Weights of a small GPT-style language model, trained from scratch on English Wikipedia.
Size: 13 layers, width 768, 12 heads of 64, MLP 2048 SwiGLU, vocabulary 47335, 165M parameters.
Architecture: RMSNorm before each block, rotary positions, no biases in attention or MLP.
Training: a variant of Muon for these matrices, 8267 steps.
Each number is 200 + 20 x the weight over its row's rms, rounded and kept within 0 to 999. Layers, rows and columns count from 0. The size before them is the row's rms in percent of the matrix's.

# layer 9 MLP down (transposed), 2048x768, rms 0.0472, rows 245-263, columns 256-383
091,178,205,236,193,171,170,188,200,175,220,210,190,220,260,214,205,223,205,181,175,199,191,188,209,204,202,244,204,210,201,177,190,223,173,200,230,196,186,220,197,212,199,193,231,201,184,222,240,214,214,215,209,205,177,207,206,192,183,186,231,170,213,186,193,202,198,194,191,184,218,180,192,231,185,196,201,216,194,199,186,217,197,187,216,163,190,187,199,207,211,157,228,237,189,217,217,210,231,172,185,175,224,166,187,199,209,176,142,223,202,199,208,198,180,242,203,186,225,208,207,166,206,228,182,182,182,172,237
103,187,206,194,231,202,202,160,197,203,205,186,189,183,189,170,200,175,208,209,170,198,224,197,233,212,232,206,161,218,212,249,176,183,253,199,229,193,210,206,189,214,188,218,219,216,231,195,156,167,213,202,195,175,171,193,188,235,180,203,202,204,238,192,186,171,194,179,184,174,202,178,191,213,196,174,195,202,203,199,214,194,211,201,194,184,197,230,209,235,214,213,206,211,201,203,195,200,188,168,224,180,204,178,183,205,236,202,201,186,213,177,183,215,198,226,172,226,184,191,185,167,226,201,191,211,160,186,207
091,213,220,234,216,201,181,207,201,227,234,194,202,179,195,219,154,187,213,196,190,214,226,209,176,199,200,202,189,202,204,230,168,230,199,159,231,148,198,214,169,191,174,254,190,229,234,199,178,183,204,221,194,158,195,204,229,185,220,194,194,177,206,168,206,198,203,206,213,202,208,196,198,202,220,177,196,208,183,169,215,211,192,232,194,190,192,186,200,182,222,186,213,207,192,165,233,208,226,190,180,238,207,231,219,225,243,238,192,168,199,201,196,188,194,206,193,217,178,240,215,195,189,203,196,216,207,215,196
105,199,228,213,163,217,212,187,210,173,201,210,183,170,205,207,202,242,176,225,176,188,242,164,188,142,229,191,210,259,166,171,190,197,162,194,191,194,181,180,207,215,207,199,192,186,204,210,200,187,229,184,196,236,193,193,194,189,243,193,221,187,193,238,198,192,196,176,206,215,172,213,185,189,183,200,226,202,212,227,201,183,203,185,230,167,196,171,224,188,184,191,188,214,210,211,206,183,197,212,191,190,191,183,204,210,186,220,235,211,211,213,206,202,191,224,223,176,171,210,187,218,181,179,171,202,202,189,201
103,175,232,185,180,190,220,212,232,174,190,184,191,190,210,200,189,185,193,199,202,178,181,199,220,199,167,158,199,229,232,199,188,190,199,197,196,212,173,185,223,214,204,196,183,194,198,228,215,211,175,223,226,161,207,169,180,179,185,213,201,192,222,201,174,209,208,212,228,207,196,202,220,173,196,157,191,224,219,205,139,222,235,189,220,180,205,177,195,189,216,196,184,237,213,204,198,191,249,220,224,212,196,168,227,230,203,211,168,187,211,201,215,167,207,251,202,193,212,217,206,199,185,224,184,174,187,176,139
088,216,225,184,187,187,213,214,224,192,204,159,172,232,173,214,211,208,184,220,192,199,210,229,204,190,148,179,184,197,176,188,194,202,191,178,199,193,148,195,188,168,181,197,208,230,220,233,212,164,207,189,216,191,150,200,208,232,208,215,192,208,170,182,245,163,190,200,197,177,234,221,213,236,209,185,154,184,207,223,197,183,199,218,228,207,197,178,211,204,201,199,219,220,178,184,205,198,231,196,205,218,236,202,217,194,179,174,228,172,233,181,222,191,195,211,178,186,190,189,213,213,209,206,249,236,180,188,192
108,222,219,219,241,220,194,224,181,220,193,212,207,201,187,238,230,169,169,203,181,209,199,194,212,214,198,251,202,216,227,193,209,209,232,191,214,218,182,185,204,186,200,189,205,188,213,208,191,171,189,211,204,195,188,219,248,185,178,218,195,206,184,188,210,177,183,197,192,238,229,226,186,186,196,215,199,212,199,211,205,180,232,227,225,207,205,207,167,167,211,214,224,209,205,170,208,211,156,199,217,210,207,195,215,200,171,194,175,215,198,167,196,223,238,198,192,187,176,186,220,197,198,194,181,200,188,188,179
114,174,206,198,199,226,190,213,185,207,195,184,216,179,237,176,177,193,186,224,240,206,222,203,173,206,195,219,187,187,178,187,187,186,163,199,233,173,226,214,177,218,185,165,213,179,216,179,181,158,200,201,205,195,189,202,214,199,196,158,167,189,202,228,225,206,168,206,219,181,253,205,222,189,234,243,181,228,201,187,216,207,235,237,213,171,222,195,226,223,233,172,172,189,191,177,146,211,198,209,209,208,213,161,176,209,193,205,219,178,212,168,191,202,167,199,183,232,166,178,183,182,201,206,192,196,197,183,210
106,188,146,199,178,198,209,193,214,191,187,170,202,235,213,193,195,217,192,235,207,186,173,223,204,196,163,206,203,232,185,200,227,189,201,187,179,197,201,226,203,207,193,202,193,210,201,194,222,200,215,197,215,195,213,203,189,203,235,204,169,202,195,184,192,185,186,184,182,199,182,193,239,212,191,249,195,174,194,211,199,199,190,193,229,215,209,196,194,159,205,185,210,191,207,222,218,190,221,204,216,203,205,226,221,199,219,183,191,190,196,177,166,207,211,169,209,188,153,199,186,198,224,175,227,241,180,206,196
093,190,215,168,215,188,168,190,220,268,215,206,205,206,221,194,202,195,162,158,240,205,219,220,208,198,212,227,198,217,217,189,187,226,238,198,232,259,216,217,192,221,190,233,237,201,214,152,226,200,218,198,200,180,175,210,239,214,213,205,191,194,186,209,191,218,236,183,207,214,208,231,204,212,195,159,240,196,221,185,237,177,223,193,183,167,226,198,220,194,206,188,216,184,184,202,218,197,186,197,199,199,170,213,179,239,183,200,220,156,212,187,250,175,209,193,213,205,183,174,227,186,222,212,192,178,231,239,190
097,207,227,199,207,164,199,165,216,155,189,208,217,187,195,165,216,193,213,198,208,214,174,173,175,190,200,206,209,172,191,205,200,163,211,204,190,188,162,199,215,158,223,159,197,215,215,170,168,208,177,193,193,201,213,210,174,188,206,181,234,184,182,212,225,199,184,177,220,193,209,196,198,191,204,220,187,213,205,159,164,183,198,197,213,192,195,222,185,178,170,179,186,211,187,218,181,219,193,200,208,203,211,162,211,217,162,202,203,212,175,203,221,237,243,232,192,211,208,186,186,181,233,205,186,195,181,187,190
109,215,194,192,194,178,225,207,191,170,171,195,181,199,211,216,186,186,219,201,197,178,176,205,170,178,177,212,208,198,218,218,181,198,199,189,230,229,182,191,202,231,208,157,173,160,198,203,204,212,193,191,236,204,235,198,193,208,163,189,194,194,226,210,205,203,200,245,198,200,207,184,170,181,212,209,237,177,212,183,196,203,200,195,183,198,199,213,196,215,213,184,219,205,219,190,230,200,233,203,186,227,204,223,221,195,190,192,210,187,222,165,212,204,188,191,226,151,161,171,173,185,223,188,176,193,202,229,221
098,192,169,212,196,195,195,187,182,178,169,199,249,193,217,215,223,192,215,170,192,198,179,220,230,208,197,198,185,223,179,200,158,209,192,203,187,220,205,170,205,210,169,191,202,205,210,189,228,189,195,242,172,185,209,198,175,239,203,210,212,177,170,203,205,198,193,185,222,178,198,193,178,169,207,226,234,201,243,185,178,220,205,175,192,187,203,244,190,202,213,193,158,162,206,167,188,193,204,216,198,225,201,195,212,203,192,167,209,218,209,196,186,186,168,206,179,206,228,223,190,243,177,201,171,167,177,242,200
099,199,194,204,211,233,170,199,232,178,209,198,203,200,248,162,224,191,177,199,201,202,194,194,215,184,206,163,195,221,203,188,192,234,178,178,220,203,203,185,166,194,241,156,179,218,202,196,228,195,206,184,202,171,173,207,202,202,206,221,194,173,183,215,199,221,169,192,192,210,192,215,206,192,209,197,200,193,203,223,173,191,173,246,175,169,182,204,217,224,230,198,178,202,209,205,188,198,202,222,163,209,178,221,205,230,153,196,214,194,218,182,213,178,206,199,163,186,191,229,194,195,189,181,165,219,230,208,208
096,194,183,165,201,192,233,216,209,239,202,222,212,209,176,189,192,202,230,227,214,210,175,199,172,166,210,198,208,182,189,229,208,182,164,191,190,207,205,161,179,221,196,226,208,189,188,218,198,221,174,225,213,171,197,179,213,188,198,194,203,226,221,217,190,230,226,255,226,234,219,206,213,218,193,224,175,172,181,185,233,195,203,197,188,249,211,189,206,195,204,184,220,207,191,207,180,184,209,211,189,228,206,197,216,211,188,194,165,205,234,198,185,183,208,200,193,199,192,197,174,203,211,198,212,188,203,217,229
092,207,207,187,191,199,204,217,202,182,223,182,200,222,189,224,229,223,208,208,201,217,201,178,219,223,225,233,227,209,174,189,205,218,198,199,184,220,198,212,213,192,192,209,177,228,175,200,215,155,212,198,184,203,183,206,198,230,175,206,196,237,203,182,176,209,213,197,170,206,188,188,208,241,197,170,208,171,227,225,217,202,202,180,188,187,223,150,163,201,225,205,193,231,210,202,182,185,176,184,219,238,227,213,245,224,204,208,194,189,205,186,190,184,215,185,208,174,221,177,229,198,172,189,231,195,222,127,198
100,202,203,158,208,181,186,180,175,212,195,179,172,204,207,243,239,145,201,234,218,205,211,183,195,192,218,204,220,212,178,230,176,181,198,194,194,188,201,208,173,198,260,207,178,193,188,182,212,167,214,192,176,224,212,178,138,201,164,184,182,202,212,192,196,191,217,203,175,187,240,177,203,194,209,225,187,184,211,243,194,176,213,223,204,196,166,219,208,178,203,156,230,222,192,208,250,182,194,188,202,204,191,196,225,219,188,185,240,181,189,222,200,172,164,174,193,180,211,180,202,183,177,208,206,171,178,217,195
100,203,197,217,204,222,212,228,194,169,185,234,222,208,170,196,202,188,208,196,207,200,228,194,262,246,220,202,220,244,185,162,201,191,188,192,207,192,208,217,219,180,196,190,195,157,177,237,204,203,184,194,183,203,220,241,199,170,192,190,247,192,165,196,201,205,182,185,190,195,234,178,209,185,202,196,179,219,188,213,176,190,171,239,160,212,207,199,194,229,171,195,206,199,213,162,208,200,240,199,188,187,236,231,212,199,188,220,212,224,191,170,197,203,213,239,208,169,173,195,195,205,206,234,198,200,216,218,178
096,221,195,205,221,182,212,203,218,205,194,188,202,214,156,228,193,164,180,213,233,216,190,194,165,225,193,209,197,171,194,138,173,208,169,213,178,234,202,165,197,202,200,209,212,228,227,194,215,178,239,207,174,151,242,188,219,154,197,179,178,184,189,208,211,223,187,190,253,199,210,201,185,217,230,231,175,225,233,247,186,200,186,199,158,194,198,174,168,256,225,188,185,217,204,225,241,239,241,204,203,215,225,204,166,212,230,223,231,211,183,200,184,231,204,222,227,220,214,178,182,189,170,173,223,184,204,188,199
# layer 9 MLP gate, 2048x768, rms 0.0761, rows 246-263, columns 256-383
096,182,191,230,164,208,234,158,172,228,187,189,200,206,162,205,208,171,223,189,188,158,197,187,231,192,163,187,239,211,194,214,208,175,202,186,163,210,205,220,191,211,160,176,196,197,166,188,177,182,226,171,211,225,210,185,201,186,198,231,187,227,198,204,201,224,219,204,198,180,197,161,187,189,181,219,203,198,139,176,203,217,188,195,165,176,174,182,208,203,202,188,175,194,221,211,206,234,188,161,215,220,220,198,193,218,218,214,180,201,216,176,215,206,202,192,196,204,214,183,191,206,194,210,225,211,190,206,211
103,207,222,206,180,202,193,192,203,225,187,178,189,202,173,239,205,218,188,226,201,194,183,198,218,232,207,212,231,192,169,202,192,166,237,187,198,208,193,217,177,220,176,217,214,191,208,206,169,210,192,218,197,199,168,229,197,192,217,185,159,197,175,174,215,200,207,222,161,249,193,183,170,217,178,247,161,179,227,212,191,202,220,180,173,214,226,227,190,178,200,201,230,211,207,170,201,205,205,193,186,215,177,214,220,208,196,203,147,212,170,215,205,171,193,237,212,190,207,201,186,180,167,212,217,196,192,226,234
103,164,210,190,213,218,205,203,228,188,194,184,174,208,197,210,186,169,222,202,243,212,157,237,194,219,204,152,192,211,161,191,227,160,239,201,188,196,199,187,214,225,198,193,200,210,224,177,176,246,174,208,214,220,193,224,203,185,165,180,204,227,237,213,156,199,194,216,215,186,217,211,177,218,190,197,179,207,187,204,209,177,186,192,213,184,167,202,236,195,227,183,217,209,176,216,208,217,219,242,178,225,212,208,185,187,168,218,210,208,176,176,202,214,222,202,212,194,201,226,203,177,202,178,193,191,211,213,211
103,195,249,194,253,198,215,149,187,191,171,214,185,190,209,190,177,185,217,205,194,132,227,193,219,180,167,201,179,202,171,198,220,160,186,170,184,200,207,182,173,178,219,194,198,195,167,199,204,166,197,196,199,173,207,237,196,165,196,195,182,220,227,202,207,218,208,194,195,221,231,237,196,193,193,178,197,174,168,226,200,208,231,207,188,239,235,194,207,196,168,196,208,194,201,166,204,162,230,180,192,199,230,174,194,218,191,172,221,197,235,213,169,204,192,202,220,189,243,201,196,166,209,200,183,200,184,159,219
103,182,230,159,204,205,157,176,221,216,208,214,195,197,185,172,161,226,189,200,203,208,223,211,201,204,175,188,250,205,203,196,182,211,190,212,218,185,207,175,207,202,220,197,227,204,241,207,191,220,185,212,181,191,185,197,189,190,233,217,189,253,180,214,181,219,194,212,181,183,203,216,200,214,214,216,178,205,225,216,206,217,171,184,213,229,222,171,207,227,200,210,169,217,211,176,174,194,199,209,181,217,204,192,193,190,187,179,222,204,203,206,171,213,150,242,181,197,191,211,183,234,186,170,169,227,224,172,208
097,194,231,201,200,202,189,173,206,206,156,172,200,206,193,204,184,203,208,217,198,166,211,188,203,180,207,204,207,189,169,209,223,236,171,202,185,223,201,219,194,182,216,187,192,203,180,203,209,224,194,227,194,196,176,224,202,194,224,186,203,175,208,210,167,187,147,204,223,181,201,155,227,209,172,216,190,205,201,187,202,220,189,203,188,180,200,210,207,221,205,190,208,176,191,206,218,204,211,168,195,189,188,223,202,203,237,220,170,203,228,222,193,210,210,201,203,204,205,202,213,185,186,189,207,202,196,204,204
102,133,244,186,171,225,194,167,191,191,182,159,208,192,197,212,170,189,186,230,261,189,210,177,180,160,254,221,154,185,172,172,172,179,204,202,207,189,210,201,201,188,178,210,211,189,226,195,209,180,179,211,215,258,181,207,186,208,238,240,212,180,184,190,193,183,228,196,206,193,194,198,194,207,206,175,213,229,193,158,230,239,196,171,208,215,212,237,226,175,230,227,246,198,209,237,165,227,188,250,186,171,212,202,175,210,204,207,182,195,233,212,192,229,229,169,178,192,195,199,178,188,214,170,198,224,203,163,178
102,236,183,192,215,191,205,205,203,199,231,184,215,224,196,236,217,177,216,220,200,179,183,201,203,187,189,200,176,221,212,185,189,176,232,211,185,229,194,213,192,233,215,239,171,186,215,218,179,196,201,219,169,205,180,202,180,201,178,187,196,213,192,201,197,171,202,184,200,206,190,222,146,212,218,204,189,192,196,201,202,202,180,195,207,209,174,205,205,161,195,228,199,198,210,152,166,171,199,207,231,182,214,183,178,207,172,186,219,179,201,196,209,163,181,213,199,193,203,215,196,213,226,220,242,186,224,212,192
100,170,213,181,163,205,203,212,207,215,183,216,232,210,221,228,213,190,222,205,206,215,175,196,153,183,186,179,215,205,182,182,215,199,204,161,235,207,207,194,184,196,236,188,198,223,232,209,193,210,189,191,217,202,166,251,176,179,206,183,185,203,192,208,225,222,147,198,222,180,203,210,192,182,213,209,215,216,217,202,192,222,198,225,177,212,219,236,173,192,192,229,203,227,234,184,173,188,204,147,177,206,201,178,184,186,200,184,185,211,179,234,186,186,228,228,203,212,203,215,186,216,187,204,198,167,183,219,194
102,181,166,199,213,229,189,231,188,198,201,192,201,166,186,236,210,190,184,176,234,173,190,169,212,180,192,178,196,209,201,186,212,198,216,188,181,209,211,183,210,208,201,217,177,155,185,211,216,201,220,187,177,214,181,210,191,200,229,180,194,164,190,179,196,189,190,201,183,188,203,219,221,189,227,194,175,222,221,199,189,187,212,196,167,197,210,230,210,160,186,171,183,228,202,164,196,171,184,194,211,229,205,213,211,171,235,221,215,192,199,201,204,173,188,199,189,171,172,232,220,204,207,189,175,183,207,219,201
096,191,168,166,178,217,180,221,191,242,159,194,221,185,184,207,186,202,212,198,183,182,207,211,218,209,207,171,209,189,177,180,202,183,200,221,219,240,203,237,193,218,202,239,218,207,178,179,246,200,213,210,222,175,193,224,185,224,204,192,201,182,230,206,185,152,193,213,212,189,145,209,209,181,163,230,175,191,188,160,201,178,197,226,198,210,206,187,185,195,233,182,194,197,186,186,161,190,176,177,169,205,200,198,193,199,206,212,211,213,175,192,201,229,181,198,205,208,189,186,197,195,207,211,174,229,187,217,203
105,221,200,174,197,163,213,212,204,225,177,233,185,175,189,200,171,217,208,209,171,195,198,218,237,207,202,202,222,213,211,167,189,215,223,204,201,230,152,191,207,229,169,202,200,211,217,204,214,202,203,202,211,177,181,211,190,199,183,201,207,207,199,173,188,193,181,187,203,207,180,211,214,216,165,193,223,189,184,200,188,199,176,176,188,212,200,178,171,164,192,179,168,202,183,175,207,191,229,216,189,188,196,214,178,174,212,155,184,175,226,217,180,190,188,198,205,180,220,207,210,245,194,190,251,203,191,178,201
096,212,216,168,223,173,215,200,169,189,197,189,191,161,195,227,200,224,215,228,170,190,192,191,168,168,217,167,190,208,211,175,231,216,174,191,193,188,225,187,199,229,216,181,229,188,231,194,218,188,160,256,220,192,199,232,208,184,208,185,207,181,220,193,219,186,213,236,208,203,197,179,178,216,192,174,214,226,202,172,144,202,196,216,198,169,188,171,198,218,208,205,211,225,177,195,193,164,214,166,175,162,205,213,221,199,189,192,225,161,168,207,230,199,177,183,211,182,183,208,205,173,202,195,222,167,205,215,174
101,179,193,225,178,199,205,220,214,169,205,186,177,190,183,209,210,205,206,237,238,193,181,168,203,184,165,182,246,185,205,192,218,178,182,186,196,184,219,224,190,217,158,212,220,189,182,231,213,176,175,194,199,187,231,206,234,211,189,183,204,190,207,204,192,226,183,204,253,208,171,197,190,178,215,189,217,199,198,173,242,192,205,225,190,206,182,212,228,195,187,233,213,185,182,176,196,215,214,189,230,169,195,213,217,235,239,178,230,192,223,236,192,193,201,193,213,190,192,209,195,207,218,185,229,193,192,209,232
103,154,203,178,181,216,219,189,174,199,162,211,246,209,180,196,220,225,162,207,185,175,205,168,217,196,178,221,199,221,185,185,179,237,199,196,200,214,186,197,207,225,178,186,209,197,214,159,200,167,185,208,207,213,188,194,181,192,198,192,220,198,161,212,192,218,237,211,186,181,202,208,227,236,203,236,189,211,207,211,212,173,193,195,191,194,181,201,218,168,217,188,185,199,188,198,217,179,143,225,201,218,209,207,234,200,243,160,210,206,202,230,189,188,202,207,217,195,177,169,195,158,229,172,188,222,222,195,196
103,187,220,201,226,209,210,209,187,204,198,208,205,203,160,213,186,209,218,240,157,200,193,160,180,180,199,176,210,194,185,159,203,219,214,226,187,186,190,189,180,220,189,183,193,188,178,226,190,200,180,192,197,184,189,219,204,204,223,160,178,203,233,240,152,233,202,215,202,212,191,206,186,185,169,204,233,190,190,195,224,200,203,194,196,172,171,161,178,223,210,223,180,159,223,204,204,205,208,205,173,173,213,178,191,195,186,197,222,184,189,241,184,189,173,201,200,206,202,223,224,193,223,214,187,198,180,175,241
100,219,198,210,212,210,169,211,191,212,241,216,238,165,166,140,170,230,175,216,226,174,169,190,204,177,193,218,175,193,200,208,208,175,214,175,221,177,183,231,199,222,235,230,219,220,185,183,211,211,215,181,203,198,190,222,213,185,165,211,220,218,220,233,200,190,227,177,241,211,156,205,195,182,215,146,235,217,164,178,235,211,158,209,248,212,195,229,191,195,199,246,166,213,182,217,210,190,206,197,182,207,216,194,186,211,203,209,209,193,193,221,233,192,159,170,203,217,169,178,216,193,199,196,241,222,179,204,200
103,207,215,176,210,179,202,179,174,219,205,196,239,191,166,216,198,217,200,194,186,199,186,186,198,206,172,186,227,185,217,178,214,223,196,217,218,222,188,223,209,155,209,193,173,196,186,231,231,170,206,204,204,203,201,209,202,197,198,232,195,180,188,209,211,217,219,194,175,199,208,258,222,228,151,226,187,164,183,205,228,189,180,226,221,198,207,241,186,215,166,175,198,183,178,185,205,187,165,197,206,216,163,135,200,183,214,180,203,179,203,208,218,207,187,201,180,177,207,211,222,167,185,179,187,195,235,191,194
# layer 9 MLP up, 2048x768, rms 0.0821, rows 246-263, columns 256-383
096,202,212,206,223,195,242,184,188,202,212,197,184,192,208,187,232,198,212,142,195,180,176,208,185,178,193,235,185,192,243,185,205,215,243,205,195,173,184,184,198,204,219,172,169,184,207,171,245,207,227,210,173,175,213,183,182,188,238,183,205,183,227,188,239,246,214,209,169,210,221,221,217,173,173,178,207,189,204,193,189,177,201,217,201,221,199,209,183,167,199,208,236,197,213,208,190,178,160,212,182,220,216,183,221,224,211,214,226,230,207,183,218,215,237,183,232,194,182,207,194,179,204,177,195,157,203,212,177
099,261,217,207,238,203,209,199,200,214,209,178,174,157,205,186,195,209,216,211,203,220,226,177,208,231,179,186,190,202,184,181,208,178,213,178,183,206,166,176,185,185,216,157,170,182,186,171,232,178,202,201,211,198,236,204,217,174,194,213,184,223,164,207,187,196,207,173,193,198,179,230,210,199,212,198,181,200,234,190,219,226,181,206,168,171,211,231,200,236,186,201,208,243,207,219,208,194,222,158,183,183,206,215,168,159,214,162,207,192,201,192,221,170,212,222,219,200,190,171,174,209,208,209,202,206,208,185,177
103,201,208,242,207,225,203,186,184,231,225,191,178,215,223,210,211,225,155,202,159,173,260,165,193,147,165,200,194,214,173,214,195,220,207,202,216,203,176,189,189,203,216,210,208,169,177,200,216,187,177,212,202,220,179,180,197,202,222,217,225,170,185,190,182,175,196,216,190,195,171,166,196,220,184,204,203,214,201,233,196,196,201,214,208,236,218,182,208,189,196,160,155,189,208,196,205,210,188,190,201,183,216,217,185,190,251,180,184,174,188,224,225,219,147,220,181,198,227,183,210,160,175,192,186,195,191,203,197
104,218,209,203,189,226,171,172,211,179,227,184,229,208,195,209,189,196,190,201,201,227,177,222,212,165,193,202,199,175,205,212,178,238,229,219,170,199,186,204,181,173,211,206,195,164,208,201,207,185,191,197,194,160,229,179,201,183,196,199,187,178,207,240,232,192,178,205,207,213,206,203,173,192,222,209,185,210,197,211,197,161,203,191,204,221,198,167,224,202,200,216,210,203,201,160,207,213,216,173,222,195,225,217,193,241,229,191,208,202,200,207,214,208,208,211,200,213,204,219,183,204,196,226,199,182,219,174,201
102,186,205,223,227,172,223,194,187,218,231,207,175,184,223,232,187,186,163,193,223,194,199,206,231,231,202,198,203,230,166,209,228,196,188,198,221,168,226,178,222,176,168,197,191,181,197,197,169,224,214,178,215,210,185,236,187,199,206,197,232,195,230,227,236,184,198,221,233,160,211,200,218,209,236,218,191,212,208,190,161,182,234,201,185,176,225,185,216,241,260,218,227,187,191,220,210,217,215,207,207,194,218,210,213,175,177,187,213,194,232,192,212,210,195,219,211,209,179,225,200,212,218,216,177,239,210,227,178
098,201,207,211,190,223,204,197,191,177,205,202,186,191,201,225,196,182,200,181,206,254,218,198,177,161,189,184,200,195,190,181,180,172,191,181,202,172,196,194,182,207,180,195,158,203,260,249,204,224,180,182,186,224,202,196,192,210,173,209,200,200,208,224,170,209,200,218,200,217,198,215,206,207,229,177,203,178,171,139,202,197,187,219,191,182,240,213,189,188,136,177,164,202,234,193,220,192,210,215,217,235,188,197,205,194,192,184,202,226,221,199,196,241,199,229,185,180,168,199,190,188,199,203,191,202,190,205,243
105,168,213,155,184,198,189,218,187,198,210,195,218,196,223,204,170,206,210,199,247,185,192,194,206,193,212,175,161,196,218,189,164,219,187,210,190,194,200,189,207,177,179,264,206,203,194,213,197,208,175,196,170,210,151,163,189,199,227,184,157,179,167,185,230,207,195,182,243,192,211,197,187,202,229,182,202,186,199,192,193,204,210,171,237,178,193,216,238,225,212,205,163,193,197,219,154,206,192,212,233,195,206,226,208,217,181,231,211,231,202,201,230,185,190,165,221,175,198,200,187,208,216,182,219,201,218,209,223
105,194,184,220,212,207,216,194,192,193,183,180,192,233,256,193,180,195,202,192,169,213,167,226,180,199,239,195,220,235,192,221,200,200,213,191,237,188,181,180,186,203,238,194,191,209,235,222,216,224,201,190,239,191,230,243,186,200,255,177,169,215,190,192,242,226,172,201,198,179,230,225,210,190,180,173,163,198,183,199,211,189,207,210,210,181,196,200,202,196,221,189,226,209,201,201,168,211,213,236,161,215,177,218,236,218,214,183,193,221,199,158,189,172,193,190,196,197,211,227,239,228,205,204,218,189,214,200,180
101,176,198,226,179,199,218,213,206,155,190,198,183,183,191,224,194,198,212,220,187,176,197,203,197,190,223,209,190,210,238,189,226,214,183,211,237,184,181,194,220,194,217,182,230,193,215,188,230,192,202,192,178,178,255,210,191,196,187,207,189,201,187,238,169,192,213,229,165,223,211,212,223,186,178,195,175,183,189,193,236,194,192,187,177,218,189,203,217,181,202,207,194,216,182,207,211,195,202,217,218,197,190,232,203,184,176,233,195,185,189,222,216,169,192,212,218,185,242,219,181,211,231,193,208,190,191,187,234
099,195,170,170,210,216,200,221,163,172,213,212,205,204,211,199,207,187,212,234,155,202,175,210,246,200,206,204,219,186,251,217,167,181,204,196,230,241,190,175,207,171,197,184,174,177,191,213,230,220,201,189,213,210,191,175,232,233,208,167,203,190,205,208,227,202,219,218,183,192,236,210,208,169,212,194,188,202,182,209,159,173,214,227,172,216,190,219,202,170,211,192,233,230,218,178,236,196,213,169,232,237,191,231,176,177,209,176,184,202,214,206,180,213,228,235,208,195,205,185,215,199,204,190,167,203,196,210,182
100,187,183,199,216,210,196,198,177,210,206,195,171,204,198,204,205,209,217,212,188,184,192,188,205,192,211,190,208,198,182,185,155,224,211,183,188,202,215,218,176,180,169,186,160,221,183,171,170,202,204,185,209,202,217,156,213,173,204,193,179,227,181,200,204,225,196,241,158,199,221,193,209,196,193,220,235,186,203,231,185,186,208,181,211,196,160,173,183,238,186,177,212,166,235,221,243,190,195,206,163,196,196,195,187,192,185,188,226,201,191,193,187,197,209,178,226,193,191,190,191,200,223,177,196,184,205,206,178
104,171,214,213,226,171,193,216,180,227,205,211,188,198,204,230,218,190,224,177,198,210,186,197,245,187,198,162,239,162,216,205,183,205,233,229,198,212,207,166,222,213,194,188,212,213,210,206,199,209,214,203,220,204,154,234,193,234,177,195,197,184,210,159,215,223,195,178,201,197,189,230,193,191,203,185,218,185,193,190,210,189,193,216,194,199,206,171,180,198,176,196,171,190,183,183,190,219,230,217,219,202,162,231,213,186,221,175,217,181,227,171,201,163,199,220,188,182,225,199,215,171,158,169,221,211,222,200,215
100,222,194,198,210,193,190,199,219,212,202,180,235,204,199,197,202,200,202,202,252,198,219,189,184,193,193,182,193,208,169,225,179,234,190,176,182,219,218,167,229,168,193,176,218,179,206,211,236,181,197,186,203,181,210,213,208,223,210,216,178,209,185,220,216,195,212,149,197,185,202,189,196,235,181,176,224,212,191,206,188,193,174,212,211,219,191,175,202,190,233,184,201,211,234,236,186,221,198,206,173,221,184,207,180,191,186,193,218,180,196,213,196,226,205,199,190,224,211,211,210,199,190,170,199,183,200,205,196
101,230,197,203,216,215,192,186,223,229,193,202,196,209,167,221,219,224,205,209,243,183,215,219,211,165,214,201,197,200,170,208,217,177,212,204,214,209,211,180,208,199,187,218,187,203,185,213,241,206,204,220,188,215,218,222,167,221,224,211,168,200,220,198,206,204,204,185,232,203,227,183,190,191,186,200,192,188,183,194,177,170,217,230,212,197,197,193,197,195,206,205,184,222,194,214,174,205,171,233,228,206,201,188,192,222,222,195,209,236,170,190,188,179,222,189,210,188,195,168,183,230,214,171,161,227,200,199,195
103,234,206,193,179,184,205,207,177,196,198,184,216,199,211,227,197,186,222,178,152,210,173,196,190,214,187,213,198,230,205,202,242,195,188,233,207,194,158,207,187,197,186,189,186,214,199,217,203,187,197,231,219,214,211,226,211,199,194,171,198,190,207,235,184,210,205,216,201,221,181,171,199,216,217,184,237,184,232,186,222,190,170,204,212,204,242,209,216,170,195,206,225,239,234,220,204,195,179,196,186,173,223,192,189,186,208,193,168,215,181,238,223,201,192,195,221,224,211,191,193,187,170,219,222,198,195,208,193
098,213,166,200,173,192,215,270,212,199,210,183,202,220,211,211,181,174,205,166,222,164,198,200,212,219,215,195,211,172,216,193,214,235,196,215,207,208,162,186,208,186,189,153,195,148,216,200,208,206,249,248,194,243,204,176,195,209,186,222,187,195,172,190,229,203,175,211,203,204,178,172,227,187,204,207,233,191,192,227,213,189,218,149,202,177,223,216,195,175,191,199,244,220,198,214,188,213,152,212,213,219,182,198,222,214,165,192,188,223,187,169,189,192,214,196,213,231,207,209,169,188,178,222,197,185,192,214,202
100,207,207,214,187,186,194,205,179,208,192,175,193,181,212,216,184,228,199,208,213,182,247,175,170,204,225,212,210,234,201,197,180,208,200,200,200,192,169,184,163,188,210,205,225,170,213,228,189,201,204,197,203,180,183,225,192,190,200,200,219,213,183,227,210,201,196,212,184,214,211,197,213,179,211,178,202,224,189,217,182,158,179,214,180,210,204,209,190,252,210,191,195,213,189,185,145,226,210,219,182,193,198,225,221,197,209,189,223,186,192,250,195,230,192,241,227,162,191,206,187,198,228,200,209,211,187,184,172
104,209,225,190,184,204,190,189,218,213,216,221,212,204,209,192,210,185,194,166,186,220,223,182,201,195,156,228,216,231,192,159,227,185,252,202,192,184,229,203,185,212,235,189,195,202,209,207,176,196,207,235,215,203,189,198,189,187,202,187,198,155,205,205,193,222,211,188,208,199,201,197,226,203,210,200,189,178,231,221,186,245,232,220,175,212,193,176,202,239,171,216,177,182,172,220,185,191,245,182,215,229,173,170,207,199,212,212,196,221,204,170,178,245,214,213,230,187,185,182,198,191,176,209,210,216,206,191,174